config.toml
n_layer = 12
d_model = 96
activation = "gelu"
norm_eps = 1e-05
qk_norm = false
bias = "none"
init_std_qkv = 0.051
grad_clip = 1.0
schedule = "wsd"
final_lr_fraction = 0.0
doc_mask = true
Each number is 128 + 32 x the weight over its row's rms, rounded and kept within 0 to 255. Layers, rows and columns count from 0. Numbers have three digits each. The size before them is the row's rms in percent of the matrix's.

# layer 7 MLP up, 576x96, rms 0.196, rows 542-575, columns 0-47
103:108142098127111084146151149168175098116143122072146087147133144073121125091164114126111166080150153096134165168069157111072115114071138110154119
091:178084106069134108162097090128174148156127141069195124081168144170179124101069111141094134159203118078159181169131099147121130077115112148146119
098:203107114109106203122098171108161109147139144147102101146143158084149115118098145171064163137120122150137160104124198108134118141091140126147124
093:180076132133083143039160137103096126137144136113208169128116059160174076120185089136104153153151101123120128112111118070128166140117211133124133
094:171167090139074107061133076131108170130113123115125043121138077144133114159130165108096106129102082131161134105187134129160164202151187143153118
097:100125145124143104069107121170133111146136136072067087098129127062114075101109058175153149145112130148167129104083100137150218093106150118144095
119:138124138206157085137184161066117187154173152085187112103156089100155175129136105054154131103092160079115085127168144121181119109089113101132120
108:138172163116100082173109126103115108146157152204123117130082120080098131174130118163147147097157230168115127121142151112138127096091126159142063
121:107095147143083155101131154156077070141146116102121069161115143152120124113134093114118101130117086157139150122134128149179112196219133038180176
097:120140100132118204113081148185105186148173110177134073163099106113114084118159124038125136063162166132098172152107134131130181129113130107121114
111:124147165141111127100082115160123059133147090103082059127079107111140138079176081157149191135167150133117134124054134122056128138177065132088092
108:143136053130119145114063178182117089140111209117121083174154098141111121133181149150109174143104151154142138130118151130092166107129125114162066
106:131093154111145162181087152110055132080116107116066149127152135152134091116087136148103126127148112089179110118115146091198150158142156139227125
104:093179131157085106113117163086119132090174127115141123172160207157119107132119143066104136133143074112121152105179182160150104134158150126135088
118:108106126132081123095108131162143080111148160049069164108076157133155108130137124133115145152112183186114121127135172167040147146124173097123134
098:120097159176116129153149131090097175126166112162148100085158140140105097147103142153167160137153126093157148109161126157093188120111137196110135
101:141135118107141133121125152081080103106229119172082109174147174163111165112128115078154182152109099180189128159123127143152128111115100106165123
097:098139106146092157116152140146199137090180189139216149051152121158126074105162084079095101160112109112181130121149106091139183142080101111140174
090:146123138125122098168167175112100135096161179213087159116099158109097148161151105091116052109179123110107114155201141158096069095132100096158181
116:115098121146067073126111126141078153165170213165142127161134102095117157152158154062091137081097153134106160190164127179104133118089161117116079
105:138071150105062094146135109111118167135075192157156099171166131148165109128152142114092119127143095140110131145098117102164082138062112128107104
093:123108108136095184077118120204127110159117131166162165177100113131050086083091139097115136073115109158117197123078175131150072161119088132109117
108:118057172107106087128154137184120128107087161105127081145165104152127131067170147129110076089145154107162128176134120137168098081128076138173099
090:120115068153161143129134094121150089097133086122133094124050099173116104074122190163136117119147144070137099114139143100093134092116139147106087
094:116125150118119144172089141121162152151125148159118113181108132175120161158159154125114187170077138220128185086125151190145146120089109139155085
095:099159138163131120189142142168127084088118128162103144179111096147146143134104057118136108093149110098138109112137166124178066151093154152173117
104:109149155125107126138118152139095056125169147184094106111109116085131138104128126137093142116098129138136131146143167150160164085118098107187100
092:093098146122128101123150114141093099141120113120116096143109086128135101137085138135116102145096136082117145158135131128151215116119134129109132
102:149109096086090073117128174118158143152126102150116114085154072089146164128144149119088060192106128093102163093059144136117163100143119131150096
093:087126100137107147137106106163124162096099193087143136207142114165118105139143125056182122129130120127125160139127130100120038065116144122123092
088:114132118146114068082109106090119093107118166079124112107204134136165134168084102169125090145150091130115160040125119169081118124132105108178117
095:163155167123164111138103119089116129109144162100168147040144150150109127108068150119085102141148110094038160117130191107108076118102104119123153
096:151127151118106136129093196094109153104091187139091151154107056116158105099111103158116124059120131109108187114158103144137100107083169119094165
113:091115159185073130117071169100154111103164207126145108150112111173111139161191137091091153120103180134155129053143125150137126159116155112095108
# layer 7 MLP down (transposed), 576x96, rms 0.192, rows 542-575, columns 0-47
112:094133163109137109101146161091136123084106076118171094142082101085162142108150027153117130041166092092138144108170083140108177132204096167116093
091:086122083100143150170132105066120055143125096114124132077186110123129159123083141097105122130144108153124139118062096154157154100149160164079161
118:103228159203154117183143107113127220121117156129142145076151140194117143139163150162180143155100138122105143118104146170125172145166104155127120
094:140192110121111142139119132171122117128116168136143169129159179099129155181192117104109121126098190096117143141132106109137198100178088119144170
101:097177141112158104128106129131171131116130149174106171120140213150053159084106083143140132146122184134143101146132116108168122126108133133128114
098:142125156179162136179127152178111163114083147117069142134139079124166141166098111137118167155121119081132148147090107111089115076095174086156102
113:144122123146066168170074076138077067118115135150153112143065065121205102108118101162099101166065107150108148141144078171155131099109159088156131
113:143086101138095125185162189144126134139117125124132117115095095209138190100113131069134157106106092102124103100148124044154115113121170135139121
120:147089115121188075137124143142126190127106156155101143155114115157102115133104077143032137118053098104076100152093129143148107133097129097110161
112:175079134153148155088120121089167147078125168127160099047129132156120132082145169097148128145051104090133156137131101113161105164078098099070127
109:082151092143113090079092095084160149100164096103086141102124210162115172142115147122129119127135180130102123143112142172101184150154144108170121
119:203094046155111128118135160132132108070129090166132107082134137060092198167172139069122135153070187106093074157142146141147146166115118161124174
092:159118178097149106131155094206138172160174114100178141113180131109166142095143157109112127084160168140143134078145102121181104077108087119138117
106:129146113198082146074122085070133129124133181171130100115115169076155183098145151099131073120138152139115135092071143110133148134125108121129059
128:115109168148169186127118100130119139177167153150068077143099102200161109049144134136108061116099155146103113123083087105140145134136116137153134
081:185100174140134115126100159144124139140106132172134124117104125148129146158193108148132185108194147106144153150197162173097098164136126115129137
108:133149110130136088122162079143145133112084128170113137140152043137177160170161136119110136113132148157173106153148116121110170154127164146132080
097:161102107146112163106097092118083111159150092176113127131113107136097155210240198116157138102069138175113153165099096101107129071135164132160159
090:085165074140099205123107107176114186092125110147166135127135142146184123078095099146125123152098104174126165115084062125100176126192164136158169
111:101122158116163141123177125113172044132125095136138089197097132104180089098101118061148105097143110179158130140157113135093151179160116165165118
110:117129096104157134109119151106094150154152069133154083115142188136072100115142171150076062142145139103114138149068076093151200122128104132101174
083:147147207118127058148125130103075168125171199141138081170127119113161183104122081182112152179152162132063118079064117175169165167134170107160094
106:131130137086155210140157143114132113163140121093144120069139143115143141095115119226181133149154136144129127120064159165152129123138183099121075
093:158097164160136093117187157128162119101161147156114123122167182120141146141180173114141122119126069131142116188196148113187139140163083142154157
092:191171122150244082133151123112126100122116179140055103122129164181150176085104118192152152091142078141108088148091086072153156155201138142139173
086:079166082109141118114148091081116091180154162153174160148162125193110121174128174122119097133129191163144056149094098126137155133167139097121107
127:143148103110116121107135153149162156179142117161167144174123107151168163125108166108084084134107145111084158152129171138120105154176090139123120
082:134039083111141083187126084127165148138104123059075114126093085122115102154132087114115122141137151164124095152116209118121118184042125120106099
087:165140151127073162074070091158136166127100098154113202102180136093110101106119124144130161181119149109132076163179178155152174149139101162177119
086:138090134133154183097131137089195131107110107099105060182086148130082173095145120166095149143124099143089068120035194153115114172151144125120122
084:125157120118196185146127149158122125092097170169117054188111173133109178087134134145142182080135165099108136154160139115089128126092088104067142
094:097133136065113196152048148126080172174146140187139167182152125149102109190078211122154077135157103158112113101141064128134120131179140167182136
096:132143174128159151105126097158089113092168135148063097193082128136168136122112063149125129107183127150170154099130075139147121068117098124167131
146:085134122056098132085189115125123102184098141157116075073156116097138133133183125134158092139149161171178103140103141110163089073124107118120085